config.toml
n_layer = 10
d_model = 224
n_head = 4
n_kv_head = 4
head_dim = 64
d_mlp = 896
vocab_size = 32000
activation = "gelu"
norm = "layernorm"
norm_place = "post"
norm_eps = 1e-05
positions = "learned"
qk_norm = false
attn_scale = 0.125
bias = "all"
tie_embeddings = true
parallel_block = false
init = "normal"
init_std_qkv = 0.0334
init_std_o = 0.0
init_std_up = 0.0334
init_std_down = 0.0
optimizer = "muon_variant"
lr = 0.000317
lr_mult_down = 0.7
beta1 = 0.93
lr_head = 0.00826
grad_clip = 2.0
warmup_steps = 200
schedule = "wsd"
decay_fraction = 0.901
decay_shape = "linear"
final_lr_fraction = 0.1
batch_tokens = 16384
seq_len = 512
doc_mask = false
train_tokens = 206700000
steps = 12616
dataset = "wikipedia_en"
Each number is 128 + 24 x the weight over its row's rms, rounded and kept within 0 to 255. Layers, rows and columns count from 0. The size above them is the row's rms in percent of the matrix's.

# layer 2 attention key, 256x224, rms 0.0389, rows 108-127, columns 168-223
size [105 107  97  98 104 109 108 127 102 104 131 110 108 106  96 100 108 107 109  91]
[[102 106 134 132  88 121 115 116 150 115 141 105 103 119 139 124  74 119 127  97  98 124 108 105 125 129 159 121 129 167 101  91 121 137 120 136 123 125 117 130 165 132 113 152 162  53 136  99 105 122  90 174 111 140 147 145]
 [128 107 127 140 123 118 123 120 106 130 146 144 126 131 108 100  85 166 129 102 173 131 138 147 126 145 179 133 164 127 134 124 137  90 129 123 153  74 163 161 121 135  90 150 119 149 118 136 130 129 162 111 120 102 119 110]
 [107 132 128 100 133  91 116 129 141  96 145 144 139 136 156 124 149 145 142  86 124  82 158 153  96 103 175 163 122 181  99 134 122 136 108 135 156 120  96 119 129 162  97 169  69 166 166 112 151 143 121  87 101 116 140 113]
 [164 149 143 115 124  96 120 136 177 110 131 121 145 119 150 123 134 125 130 134 140 115 138 138 122 122 112 138 121 125 171 104  91 126 113 127 150 143 112 106 128 115 143 108 157 158 134 128 117 145 118  43 147 110 145 159]
 [140 183 126 154 123 102 147 107 139 139 138  73 147  95 123 136 143 161  96 135 149 156  88  98 116  95 115 139 151 118  93 120  96 131  78 125 149  99 106 134 114 116 132 138 135  97 110 128 108 127 142 188 113 143 181 124]
 [150 117 108 165 135 112  79 152 101 141 104 150 116 106 118 162 151 149 155 141  84 112 118 125 176 140  97 153 115 130  94 158 180 104  78  83 118 160 143 120 129 126 117  93  99 142 117 141  90 120  86 114 134 123 145 128]
 [144 122  99  90 128 122  96 144 112 169 120 120 106 128 152  97 107 117 133 141 128 120 130 156 120 126 139  84  76 132 160 128  88 142 138 117 147 138 110 149 134 155 140 148 140 118 158 113 149 134 106  58 145 121 138 124]
 [102 153 117 125 162 115 101 108 123 141 112 149 132 102 116 133 146 124 110 115 113 117 113 122 128 134 106 113 131 155 146 151 131 185 172 116 148 135 130 148 157 103 134 100 140 203 106 177 114 127 142  45 131 155 104 150]
 [117 148  93 151 128  77 115 131 128 143 114  83 133 145  99 118  91 162 106  84 166 150 102 115 148 168 116 105 136 166  97 150 112 109 131 133 165 130 155  95  99 121 120 146 180 104  86 138 149 144 137  58 110 143 125 136]
 [121 121 124 121 130 138 162 140 117 167  99 124 142 107 128 132  89 136 105 116 128 127 104 134 118 146 100 134 129 112 110 120 125 150 110 122 101 140 166 152 137 106 126 169 130 157 105 112 159  99 114  85  93 115 164 163]
 [122 140 171 143 137 124 133  99 143 169 125 152 143 114 127 159 135 135 104 108 111 150  90 134 117 122  79 118 133  95  78 153 157 128 107 130 107 129 119 128 141 105 175 139 107  93  87 121 113 105  98 128 135 106 135 113]
 [118  97 132 135 147 172 120 112 135 129 116  96 148 178 118 137 148 110  89 152 136  78 131 121 144 138 149 132 154 130 132 112 119 125 151 158 109 126 129 124 135 127 152 151 110 144 100 157 159 128  97  99 148 189 121 149]
 [ 82 112 154 101 116 123 151 137  92  99 132 135 120 129 137 148 188  92 118 129 159  91 152 127 154 167  98 131 144 119 101 102 131 117 108 123 167 149 115 126  96 137 162 137 129 153 150 142 143 101 135 131 119 212 120 160]
 [ 94 177 137 107 109  75 131 104 121 124 105 144  84 151 142 109  82 145 126 102 129 121 126  79 128 134 114  96 136 152 157 120 111  95 148 121 111  96 104 105 121 128 135 139 168 116 140 114 107 136 173 132  90 117 122 167]
 [156 135  84  63 135 155 134 105 123  81 121 145 127  98 136 121 133 122 134 112 127 124 137 148 107 179 163 150 135  80 120 122  97 128 163 131 162 103  97 115 131 121 108 135 168 135 142 142 130 119 117 128 160 158 128 100]
 [111 129 115 124 165 142 102 103 124 126 137 105 159 100 153 115 154 158 141 140 140 104 139 130 192 113 124  79 103 157 104  99 142 129 123 136 113 147 106 117 159 154 139 116 143  80 136 109 136 137 141 110 162 151 143 122]
 [154 112 134 142 130 108  93 131 111 105 113 123  89 144 147 189 167 110 136 143 139 137 110 123 136 131 101 162  76 152 151 118 175 168 115 139  88 181 158 131 120  92 126 127  43 142 113 121 117 128 154  63 141  99 148 177]
 [ 46 124 132 118 122 117 124 144 119  83  91  80 123 138 126 126 116 113 136 162 136 139 103 139 140 135  89 110 119 143 100 149 161 132 128 103  96 143 145 131 128 158 141 165 153 140 134 151  99  93  91  69 117 132 132 152]
 [ 91 163 128 130 101 135 128 125 115  92 122 150  98 126 183 173 151 110 151 148 104 164 135 135 114 125 136 125 102 136 153 113 125 166 180 144 102 144 101 107 158 100 166 148 153 132 150 113 123 137 121 101 110 156 134  96]
 [ 89 128 126  99 135  93 122  92 138 125 146 107 153 142  97  88 111 146 114 119 126 121  93 100  90 104 137 106 148 178 159  84 128  99 147 132 118 121 152 113  94 148 136 151 135 132 160 145 145 162 152 178 109 135 118 131]]
# layer 2 attention query, 256x224, rms 0.0396, rows 109-127, columns 168-223
size [121 109 112 112 104 111 118 114 100 126 113 104 117 121 107 119 110 120 104]
[[179 152 116  70 110 151 136 151 147 133 114 126 105 113 100 136 143  99 137 123 111 127 148  99 134 141 101 110 115 109 152 140 179 142 114 159 145 178 138 148 123 120 112  89 148 151  93 151 125 147 122  89 120 128 132 149]
 [157 114 138 113 117 132 132 140 117 144 103 118  97 120  98  93 112 141 140 128 143 109 115 115 162 177 133 136 132  59 146 137 140 111 150 133 132 151 140 109 106 135 151 111 158 103 160 157 113 103 176 119 136 125 130 135]
 [140 125  79 169 140 147 132 132  84 124 133 121 131 149  98 139  88 128 154 137 117 138 122 142 138 146 114 109 172 120 114 155 163 121 121 102 137 160 135 136 127 152 131 134 120  87 117 113 157 129 141 135 124 101 133 137]
 [151  75 109 121 157 117 175 169 136 161 133 141 106 121 114  83 129  54 147 119 131 125 195 146 164 138 163 168 133 147  88 133 112 132 100 135 156 157 144 135 139 121 118  91 158  98 141 138 133 115 152 138 125 135 105 132]
 [ 75  99 106 135 119 121 155 115 102 154 142 124 123 126 120 174 174 121 138 134 175 115 133 114 114 149 125 150  95 115 126 112  86 181 124  89 120 137 160 125 104 103 116 181 118 134 184 118 133 122 144 110 172 127 157 153]
 [124 144 131 127 143 181 154 118 122 151 167 133 162 115 126 138 167 117 130 124 142 131 149 126 143 139  82 111 148 133 138  99 119 106 136 153 126 105 134 116  88  90 104 107 124 130 137 156 171 152  92 172 130 105 171 191]
 [162 182 127 106 123 136 123 100 165 138 156 107 140 138 109 157 166 106 127 121 161 157 105 140 130 127  74 145 141 101 172 154 141  97 124 154 116 144 133  92  95 133 134 141 130  77 110 130 109 133 127  91  91 104 135 111]
 [163 141 130 140 135 129 144 169 114 147 126 121 136 117 112 129 138 126 146  93  91  93 131 136 154 132 168 149 118  64 150 139 167 163 130 141 147  91  93 115 130 129 126 105 118 138 151 143 155 114 113  97 146 111 153 155]
 [ 95 163 151 158 158 117 119 106 135  92 125 151 109 149  85 145 141 150 130 115 136  62 128 127 114 124 119 104 128 142 151 138 126 138 154 135 138 100 140 114 112 141 135  69  89 128 118 142 121 128 134 114 142  88 141 141]
 [116 108 117 138 164 107 123 128 126 135 145 134 137 131 125 145 161 136 159 131  87 118 138 138 124 123 113 144 105 155 100  96 103 168  92 120 132 183 115 181 118  89 124 203 130  79 139 134 134 129 107 108 168 129 138 103]
 [182 149 136  97 116 105 140 154 143  95 141 119 130 120 113 151  98 152 120 110 140 214 113 125 120 104 109 122 119 128  95 110  76 112 152 152 132 115 147 135 102 135 113 146 128 103  99 149 101 134 150 163 116 125 141 142]
 [148 104  69 147 135  95 127 176 132 122 133 133 130 117 130 138 118 159 105 121 135 182 122 139 118  85 164 186 125 145  87 138 114 171  90 104  96 119 112 127 164  78 117 151 144 140 133 125 100 106 155 150 132 126 153  89]
 [171 142 131 146 143 131 115 181  97 134 124 132 151 153 124 101 137 103 125 130 123 109 129 166 128 129 159 148 145 110 120 144 137 140 134  94 135 143 102 114 199 111 140 113 155 106  90 146 156 104 128 171 150 139 104  70]
 [170 121 101 142 110 153 144 137 117 112 109 112 145 131 138  90  91 130 116  94 162 126 146 114 130 140 137 121 136 136 102 113 108 113 164 194 164 118 152 148 113 137 122 129 163 123 137 142 121 145 130 130 139 133 156 108]
 [133 113 143 163 120 129  89 115 152 149  95 119 121 166 137 111  57 100 121 146  97 156 121 119 121 113  91 149  99  97 145 158 135 119 129 104 124 102 116 135 123  95  96 128 131 124 157 132 159 143 109 124 112  81 122 164]
 [105 164 168 109 118 125 123 109 145 144 131  73 170 157 124 179 116 128 150 143 129 157 137 103 136  99 102 145 123  79 152 148 176  95  96 128 112 127 156 120  98 139 125 117  99  95 111 152 109 133 138 109 136 114 135 145]
 [118 146 151 131 124 119 116 121  82 133 112 148 153 142 116 162 178 133 154 117 179 136 125 147 104 140  87 151 131 146 123 137 135 141  99 172 131  94 133 111 126  84 120 106 116  94 114 132 121 105 150 110 126 100 109 116]
 [117 153 151 132 130 170 150 146 135 154 144 117 102 144  94 132 113 167 136 144  94 124 115 151 132 117 132 121  98 119  86 137 144 133 169 131 138 150 100 154  79 151 143 141 138 108 153 159 168 130 109 153 134  75 122 112]
 [162 135 163 176 118 161 136 137 112 123 110 115 141 127 132 122 106 150 115 125 136 141 166 159 138  92 152 156 116  87 105 139 120 126 106 153 154 122  79 105 181 153 109 127 118 152 121 106 123 113 156 111 156 132 123 178]]
# layer 2 attention value, 256x224, rms 0.0443, rows 64-104, columns 168-223
size [ 91  95  87  97  89  94  94  94  95  87  90  95  96 100  94  94  93  94  97  91  98  97  86  93  92  93  98  88  98  91  82  92  98  89  94  99  84  91  97  95 102]
[[111 112  93  91  90 141 123 153  80 157 155 119 219 127 150 124 135 124 104 148 129  82 165 128  95 132  90 131 121 165 117 130 119 168 111 138 140  99 115 117 127 142 158 162 122 104 108 131 121 120 150 135 156 159  66 145]
 [126 127 135 162 127 147 121 109  85 170 131 143 119 104 148  95 127 133 104 132 173 166 135 140  99 129 137 113 115 133 135  94  98 147 104 100 150 122 107 137 111 113 148 133 119 114 105 109  97 144 172 134 130 107 161 136]
 [ 99 147 112 136 137 137 151 105 161  87 124 157 139 101 145  89 102 152 129 163 139 137 132 150 181 164 120 161  96 108 124 121 120 140 114 111 112 140 115 105 133 137 184 106 127 128 102  98 126 192 138 103 102  99 128 164]
 [129  79 119 156 122 129 104 146 128 120 130 116 144 116 118  88 116 110 145 123 128  62 136 103 142 126 158 104 110 101 111 117 115 142 121 123 128 133 123 108 136 116 100 150 150 105 117 162 127 110 137 125 146 120 100 109]
 [131 123 133 164 123 102  89  95  95 128 115 141 152 112 114 157 160 161 118 138 131 107 142 147 116 122 119 191 133 105 133 145 180 127 121 146 105 158  77 100 128 127 159 157 120 136 150 118 140 104 159 125 149 117 151 152]
 [132 103 123 110 144 137  89  69 111 148 117 142 147 141 186 113 106 142  87 118 123 116 151 144 165  91 110 137 116 127 102 155 114 147 116 121  97 106 147 116 155 120  92 122  92 111 158 109 124 143  74 153 127 151 117 136]
 [160 117  91 137  96  95 165 141 119 199 165 138 133 109 141 155 122 157 101  96 122 124 113 113 135 131 155 134 117 136 136 168 169 166  99 105 166 123 136 117 139 163 124 141 185 146  96 126 148 123 134 118 110 101 130 128]
 [152 128 146 118 109 122 112 107 141 115 131  87 168 131 115 142 134 136 118 144 120 135 158 168 121 142 172 105 136 115 121 105 153 118 141 162 122 122 161 111  70 150 120 131 109 118 108 108 164 103 154 155 124 116 126 151]
 [129 117 130 155 155 134 150 133 177 139 125 121 160 141 128 158 104  71 120 155 161 133 100 137 155 111 102 122 109 138 118 125 131 118 133 114 131 110 184 119 107 123 121 126 141  99 101 120 129 103 133 116 133 134 124 100]
 [ 63 145 149 112  81  78 140 131 144 163 139 139 141 121 116 145 167 143 106 115 142 125  86 134 132 136 139 131 114 105 154 116 108 159  95 143 111 117 113 146 142 119 133  99 105 123 147 164 163 127 166 136 132 153 139 124]
 [100 129 134 141 158  90 129 101 149 102 103 108 111  93 166 104 125 120 154 126 121 148 126 130 142  90 118 120 159 135  93 115  81 154 119 115 102 124 103 160 104 147 137 131 134  97 106 124 159 135  96 121 119 134 101 122]
 [157 114 142 135 122 141 102 162 139 147 101 113 121 167 149 117 112 120 149 128 130 154 117  88 119  92 128 180 127 131 148 139 182 154 129 125 124 136 184 103 155 111 118 123 166 105 162  47 130 158  74 133 142 119 120 147]
 [139  96 133 156 115 160 177 159 157 103 133 139 107 106 150  97 127 182 142  93  74  81 136 145  95 137 119 186 154 142 123 125 102 101 117 127 147 134 174 152 124 135 119 110 151 149 140 137 124 115 109 142  83 135 149  95]
 [ 92 101  74  94 129 153 120 126 137 113 151 117 129 165  87 115  97 149 123 149 147 121 146 161 148 159 144 167 119 136 123 116 105 121 111 154 139 170 114 144 113  99 101 140 138 147 137 138 126 118 147 121 105 102 129 112]
 [125 132 132 130 103 120 122 151 102 184 143 140 132 106 126 155 154 110 124 125 108 109 149 123 135  98  98 125 115  86 155 124 127 115 120 119 136 139 143 114  86 140  80 118 164 106 104 139  92 123 150 105 166 124 152 108]
 [107  90 110 150  91 129 141 164  99 135 138 111 183 155 122 128 128 109 116 119 155 103 111 148 107 137 108 125 109 152  88 133 154 110 111 124 118 114 128 104 115 124 100 135 133 166 139 126 136  98 144 133 140 120  78 109]
 [113 126 157 125 126  85 127 154 126  58 169 137 118 144 120  81  94 138  95 168 144 119 108 163 176 131 113 131 147 118 134 138  77 113 134 108 117 172  95 127 145 116 125 112 139 108 120 145 116 155 128 147 118 152 120 129]
 [108 156 110  83 109  95 112 126 110  91 115 107 204 140 130 124 161 105  90 104 150 122 150 142 141 145 103 155 145 151 125 129 110 177 130 115 154 113 136 120 149 101  88 123 125 107 132 128 161 153 117 141 133 133 136 115]
 [144 150 164 178 126 138 139 142 137  94 109 156  90 120  88 122 103  74 150 137 128 168 118 118 104 137 170  89 119  89 106  94  80 129 121 131 150 148 123 138 105 128  75 147 134 104 164 142 127 136 109 148 111 121 129 141]
 [105  88 153 109 109 118 159 133 115 134 122 132  54 138  74 170 128 142 146 117 116 116  98 124 131 104 103 151  75 148 123 115 146 155 127 132 164  97  90 130 100 148 110 121 104 120 163  87 127  85 165 123 109 137 122 109]
 [103 104 101 131 116 137 122 146 136 145 147 117  93 161  89 166 168 112 160  92 155 164 150 119 109 105 144 169 150 123 118 149 133 125 154 150 113 117 139 126 111 113 192 131  99 130 159 156  94 110 125 146 154 122 146 100]
 [101 130 132 143  80 138 147 113 146 122 146 116 141 109 112 135 156 119 162 103 153 163 111  72 114 152 115 105 100 108 110 173  76 110 118 137 136 125 108 159 136 129 115 112 135 135 120 140  98 113  71 105 167 100 182 126]
 [126 129  96 114 134 146  88 107 136 134 110 115 107 158 138 160 117 131 165 113 134 126 103 142 152  81 116  95 132 120  80 129 131 181  82  89 155 125 139 167 138 146 133 125 119 149 153 118 141 149 128 129 131 149  85  90]
 [ 74 133 105 151 108 148 114 139 112 176 143 129 104  89 166  57 136 120 129 135  85 106 145 167 146 127 116 128 116 116 135 133 122 136 123 119  91 161 126 167 122 127 131 115 163 158 163 127  79 140 105 137 138 135 138 147]
 [135 100 160 159 118 135 153  96 176 133 158 134 137 108 119 127 129 143 108  89  74 141 136 110 142 164 110 118 152 135 107 132 139 103 118  95 153 129 138 105 118 145 113  96 141 129 171 187 163 189 137 128  94 148 106 143]
 [136 119 106 145 131 122 106 162 126 104 155 116 136 149 153 143 124 117 104 156 166 140  84 152 130 118 148 130  96 149 138 121 107 125 160 160 177 112 125 160 122 148  97 128 117 120 143 105 152 138 111 146 167 147 183 159]
 [163 144  67  74  65 148 127 131 133 102 101 109 170 146 149 110 119 111 110 137 140 110  95 119 135 124  81 137 157  89 154 161 126 186 124 122  62 127 131 146 117 142 109 129 122 139 133 122 123 122 116 133 154  80 120  81]
 [ 69 120 102 123 151 141 143 153 116 121 130 157 169 128 133 149 131 111 113 146 144 133 166 146 157 123 130 147 143  94  94 124 125 124 133 133 164 115 125 119 143 124 125 129 129 109 149 101 137 129 113 149 149 123 100 169]
 [134 113 170 149 110 120  98 124 111 113 136  68  99 135 124 149  93 145 172  86 114 133 128 125 118 129 116 144 160 157 155 115 132 129 109 170 101  95 136 124  70 147 193 107 125 138 139  87 116 103 137 133 161 130 124 133]
 [154 118 112 133  88 125 151 129 149 132 112 139 171 132 134 141 107 136  46 133 135 176 118 101 124 134 117 184 159 147 133 148 159 161 151 151 123 143 125 122 121 130 154 140 133 116 138 139 159 150  53 132 124 109 101 105]
 [126 149 131 112 113 139 152 119 166 102 129 133 135 117 163 108 123 141 157 126 132 126  94 113  90 131  95 119 141 145 165 122 146 134 149 125 155 114 156 107  92 145  76 122 116 104 139 140 113 129 114 152 131 142 124 132]
 [134 136 180 114 174 129 104 136 109 135 138 109 119 147 125 166  93 148 131 122 152 131 128 106 145 122 129 164 129 129 151 168 142 100 127  79 142 121 113 161 125 171 136 108  83 101 108 123  79 134 140 107  95 103 110 116]
 [131 121  99 134 146 101 102 125 170 122 148 101 109 120 158 110 147 102 135 146 121 163 152  95 137 134 111 143 114 151 153 141 113 156 140 151 141 103 147 119 119 123  95 128 155 151 162 139 118  98 119 107 162 154 120 119]
 [131 127 142 112 104 102 123 128 118 109 117 198 117 160 141 130 131 107  95 115 165 116 151 126 108 122 106 105  55 122 132 128 169 129  84  94 141 122 142 111 130 111 124 153 121 157 132 177 148  62 135 160 101 124 157 139]
 [149 159 148 146 121 119 134  95 109 139 132 131  98 126 118 121 156 125 122 139 148  92 124 135 147 137  76 146 133 123 119 140 133 180 141 124 145 111 164  56 144 111 100 106 124 107 126 111 106 136 140 128 122  88 124 146]
 [143 140 123 123 112 153 145 126 109 141 142 109 106 112 150 113 138 120 111 110  85 122 143 142 118 178  99 147 121 119 122 145 110 112 152 132  90 150  86 140 135 120  70 108 119 107  87 133 104 148 149 124 161 151 173 106]
 [122 104  84 121 133 156 127 176 155 119 100 125 111 140 145 138 113 127 164 142 166 163 133 148 139  99 165 132 132 147 157 109 130 171 120 107 119 155 164 140 118  95 152 124 117 116 124 112  97 106 113 100 158 161 132 129]
 [130 164 152 135 107 146 101 130 118 168 134 209 149 123 120 131 144 142 143 127 130 117 127 139 167 124 103 168 154  89 116 154 139 143 134 115 159 121 114 155 114 107 123 145 130 111 103 109 109 141 148 145  98 150 147  88]
 [103 164 100 139 124 129  95 121 122 141 125 141 124 143 141 100 136 120 136  69 130 114 124 120  81 105 125  87 124 127 142 105 155 142 140 142  93 100 124 129 141 132 141 151 147 126 129 113  93 132 128 147 101 120 101 148]
 [101 149 120 125 146 142 101 152  66  88 134 109 136 142 163 127 109 133 162  76 111 101 120 166 118  94 155 154  89 131 137 154 102 147 109 105 109 125 162 104 107 156 131  99 148 128 139 130 122 127 132 143 130 110 146 103]
 [125 107 128 100 142 153 117  89 129 101 110 134 109 124 127  83 102 128 113 148 133 112  82 162 147  77 134 133 114 133 144  75 110 123 116 144 121 106 113 136 165 129 138 127 151 119 131 109 132 123  95 140 153 128 151  79]]
# layer 2 attention output (transposed), 256x224, rms 0.0303, rows 64-103, columns 168-223
size [ 84  90  81  94  90  87  88  95  97  83  95  94  94 100  94  96  89  89  94  89  95  90  88  93  93  91  94  84 103  86  90  91  99  84  94  99  82  88  90  94]
[[107 106  92 111  93 126 164 166  93 157 151 117 148 143 151  96 123 114 138 170 161  74 124 161 108 118  79 154 123 159 127 127 156 154 122 116  87 123 131 128 141 143 134 165 114  90 145 146 133 100 138 142 161 182  83 136]
 [119 131 103 125 134 171 123 139 104 156  98 121 134 188 130  91 123 133  82 121 131 127 122 177  91 159 147 118 108 100 127 119  71 153 136 123 121 125 101 100 105  83 142 132 126 126 106 140  81 141 142 119 157 108 107 144]
 [123 111 116 133 138 114 148 132 171 105 123 166 118 145 147  98 111 146 128 152 135 156 145 148 138 149 116 149 131  69 133 125 116 130 141 100 115 139 142 115 103 128 176 126 113 136 157  88 137 176 121 132 118 121 124 162]
 [120  91  99 138 119 154 122 174 112 142 139 132 174 148  95  90  96 126 122 181 142  92 121 122 130 103 127 110 137 108  88 154 109 111 132 112 137 129 108 125 122 135 108 166 132  85 118 147 136 127 112 114 124 141 115 100]
 [113 184 107 130 169 103 102  89 132 139 133 107 129 189 128 153 149 160 137 151 139 115 128 144 120 135 127 182 135 150 137 122 159  98 103 128 115 149  69 115 129 120 133 128 122 128 142 131 176 109 130  82 153  98 110 161]
 [109 123  88 103 144 141 114  36 131 177 104 125 130 107 165  91 131 185 143 118 124 133 125 101 131  99 107 149 105 134  78 147 113 111 127 144 134  85 133 102 154 168 110 121 105 134 151  97 133 146 112 119 120 158 116 119]
 [144 122  91 103 113 107 145 168 146 211 170 141 115  82 140 138 120 157 125 127 124 104 113 110  85 145 167 126 133 126 153 177 168 119 115 114 157 111 131 117 135 153 132 148 160 167 114  93 175 123 115 139 127 109 120 145]
 [105 134 118 124 125  98 142 129 145 124 146 122 139 177 141 140 164 142 108 132 121 134  99 138 132 138 156 103 117 141 149  92 159 115 138 153 140 149 127 102  96 150 123 147 131  94  89 108 139 126 135  93 128 109 146 135]
 [159 117 104 159 147 126 142 129 157 151 148 130 156 138 131 162 119 103 147 127 142 160 124 157 152 106 109 120  85 156 114 134 118 137 156  95 131  93 162 128 130 142 102 139 141  95 101 104 142 119 136 124 136 131 150  91]
 [102 141 160  98 112 101 144 106 118 169 109 132 124 115 139 139 145 138 107 140 110 116  94 127 124 147 156 120 136 102 174 136 137 173 121 173 145 125  95 142 137 115 153 131 126 143 152 180 140 173 159 107 165 139  96 137]
 [ 96 120 156 148 153 134 112 104 120 114  82 102 146 111 142 101 138 128 125  94 146 120 146 123 127  84 114  76 145 125  96 108 107 163 108 119 105 124 113 187 139 134 141 115 160  99 161 117 136 133 110 133 103 159 113 159]
 [150 149 122 108 133 120 113 153 150 137 129 122 139 165 164 120 135 145 134 126 150 167  96 108 126  65 115 143 125 102 125 149 193 132 126 115 146 149 139 130 126 102 110 144 144 133 162  57 142 101  81 106 161 103 111 152]
 [168 115 155 130 109 169 181 143 123 128 144 136 120 104 137  75 142 155 145  97  87  63 124 137 106 166 129 175 138 120 108  83 103 100 102 127 125 120 186 143 149 137 116 144 135 131 168 110 103 123 127 157  87 144 143  99]
 [ 74  86  58  98 148 166 125 104 123 132 166 117 110 105 142 100 129 129 131 128 111 150 151 121 141 142 136 152 156 133 117 145 146 121 107 148  90 182 118 158 148  97 103 149 129 129 150 124  95 139 135 122 105 115 106 104]
 [119 129 140 124  95 138 102 126 111 202 142 110 133  87 142 120 152 117 157 112 113  87 131 121 152  96  86 159  82 111 169  84 111 101 138 122 128 169 162 133 109 127 105 121 132  98 115  94 132 141 116 133 175 129 156 118]
 [143  77  96 133 117 140 160 163  89 113 160 115 204 165 144  87 126 114 114  81 137 114 111 106 145 134 120 125 126 150 140 135 129  99 130 121 111 120 109  89 144 104  94 113 137 137 150 163 141 115 133 123 116 126 115 111]
 [109 133 169 120  72  92 119 129 164 100 145 131  82 123 137  87 113 135 124 150 128 116 152 110 113 139 121 128 149 109 150 111 107  94 112 123 130 153  90 124 144 135 119 121 135 118  92 108 115 160 135 118 113 144 102 114]
 [119 130 121  98 145 114 121  92  83  90 114 108 173 138 110 113 112 118  97 108 137 107 116 146 170 143 104 121 145 150 104 153 120 143 149 122 145 131 144 144 161 132 116 145 103  86  93 110 180 156 115 148 136 117 160 129]
 [137 150 159 154 115 132 147 154 167  95 103 113  87 113 110 122 135 143 129 136 111 139  92 117 148 106 173  68 137 114  98 115  81 131 110 132 168 144 113 115 150 116 110 148 121 103 169 139 109 150 139 115 110 119 150 120]
 [119  87 133 103 105 116 152 136 126 115 104 134  64 138 109 145 122 119 128 169 141  80 112 136 126  99 128 151  83 126 124  93 110 155 141 133 170  93 104 140 139 141 119 104  91 162 153  65 137 127 175 128 125 147 136 142]
 [107 120 105 130 154 131 116 126 103 129 146 122  84 158  68 154 139 123 119  93 139 177 147 129 116 159 109 171 121 108 119 143 128  92 149 151 109 159 153 147 122 131 177 134 147 112 148 142  91 104 113 106 133 109 156  83]
 [121 154 125 136 102 119 128 164 118 129 120 135 143 142 124 121 150  97 163  93 125 137 117  95 150 137 119 113 147 119  98 158  85 123 120 135 135 107 130 146 116 113  88  97 156 141 149 148  94 112 120  97 171  98 147 118]
 [131 126 126 169 101 134 101  80 127 125 103 121 107 140 137 140 156 117 143 142 163 123 148 131 141  55 104 107  95 154 101 111 109 183 129 104 124 130 108 122 164 127 153 125 140 124 149  60 143 139 135 108 165 145 156 109]
 [128 143 122 150 120 140  99 161  94 166 142 131 123  80 108  77 113 126 143 130 110 107  94 129 193 124 100 137 138 111 131 105 102 124  86 116 135 149 142 156 112 142 165 104 156 127 133 149 127 140 148 127 115  80 139 178]
 [117 127 116 144 123 152 140 108 141 142 203 131 159  81 102 104 155 147 137  99  96 157 125 111 120 149  96 135 150 102  81 117 110 128 116 118 116 129 131 143 140 154  97 124 153 107 127 187 154 175 122 125  79 184 127 145]
 [112 100 124 149 131 140 135 176 122 121 130 112 115 111 145 135 100 139  98 122 146 136 120 161 144 113 170 123 119 182 148 144  95 130 155 151 163 123 135 156 129 159  92 125 156  96 150  88 143 137 111 123 183 107 190 175]
 [144 129  99  74 133 143 150 124 152 138  91 113 159 122 129 107 154 107 132 161 148 108 111 126 144 133  93 136 125  85 160 154 164 137 132 136 131 113 127 145 116 120 128 131 122 112 111 133 185 144 107 109 153  88 146  88]
 [ 73 136 131 133 156 150 133 148 105 115 144 159 132 134 139 140 112 115 158 111 152 136 147 135 139 121 142 128 139 157  90 105 146 113 135 156 119 110 122 149 134 151 142 142 108  89 114 124 128 158 110 139 127 114  93 162]
 [ 90 109 189 160 142 127  94 112 100 108 185  83  99 157 108 144 110 160 130  66 123 110 115 152 146 135 118 128 134 124 126 137 145 129 111 148 100  90 156 103  95 182 151 118 134 112 114  82 110 112 148 121 152 134 105 145]
 [138 107 150 114 116 124 177 135 139 113 129 126 140 155 144 136 127 124  86 152 143 162 129 142 139 116 116 158 139 140 135 123 167 185  96 144 112 132 102 124 158 147 130 163 147 127 138 166 127 122  74 132 106  99 132  97]
 [122 150 149 127 167 155 153 111 145 109 140 138 148 116 116  90 142 145 152 117 122 147  89 111 123 147 132 123 126 135 192 138 146 109 138 109 178 127 148 123 125 148  94 112 118 103 141 127 125 160 119 126 125 136 115 120]
 [149 163 140 116 102 120 122 147 118 110 148 112 162 142 114 131  89 137 142 142 147 123 113 130 106 123 156 160 113 114 140 171 121  88 130  73 142 117 118 149 112 149 134 123 108 111 111 125 131 122 133 135 119 115 134 108]
 [104 150  94 128 147 139  96 123 135 151 159 120 122 125 149 107 130 143 151 148 126 176 148 137 142 123 123 115  86 160 144 140  98 140 129 154 128 132 130 132 139 138  96 119 133 117 171 147 130 112  98 126 176 155 112 115]
 [126 145  90 108 153 101  89 164 128 159  97 169 121 128 148 132 138  94 102 128 135  90 108 149  92 130  97 141  90 140 144 103 138 108 127 147 123  93 118  87 158 104 118 169 118 151 163 171 137  93 140 133  96 104 147 117]
 [152 184 164 134 141  98 122  94 119 142 144 129 147 117 131 133 155 109 127 193 163  97 151 141 137 144 105 146  99  94 133 135 127 157 155 108 130 116 149  55 142 137  97 100 127 118 111 119 120 117 139 138 128 105 140 155]
 [151 128 112 107 109 154 149 133 107 149 115 108  90 130 165 117 133 107 107 130 122 121 134 129 120 165 124 135 145  99 124 108 126 128 121 130 134 137  83 130 146 107  72 103 128 113  90 120  98 138 158 137 174 148 131 156]
 [127 110  95 103 154 179 138 166 146 118 105 129 101 103 118 140 106 120 148 153 164 167 107 146 107  91 151 111 141 143 136 127 120 159 132  92  98 155 167 125 125 108 146 124 132 175 138 107  98  86 135 135 181 171 159 116]
 [ 97 176 143 133  99 145  99 111 136 173 135 190 108 132 108 140 123 132 158 164 115 155 138 115 130 162 134 158 152  87 112 108 127 100 135 145 116  94 110 148 131 152 149 138 109 128 103 116 112 144 164 118 114 108 127 127]
 [112 144 145 134 129 117 110 117 133 163 105 120 110 135 126  98 137 114 126 120 121 103 139  99  60 117 142 119 124 124 153  99 141 129 135 139 109  83 103 101 141 119 162 133 124 126  99  91  64 147 125 143  94  99 129 117]
 [121 145 143 129 111 156  77 149  88 120 147 103 166 131 173 117 118 138 144 107 128 121 110 160 116  92 110 172  95 153 157 152 101 142 134 121 113 122 155 116 108 116 125 115 146 121 124 136 128 118 118 142 108 120 114  95]]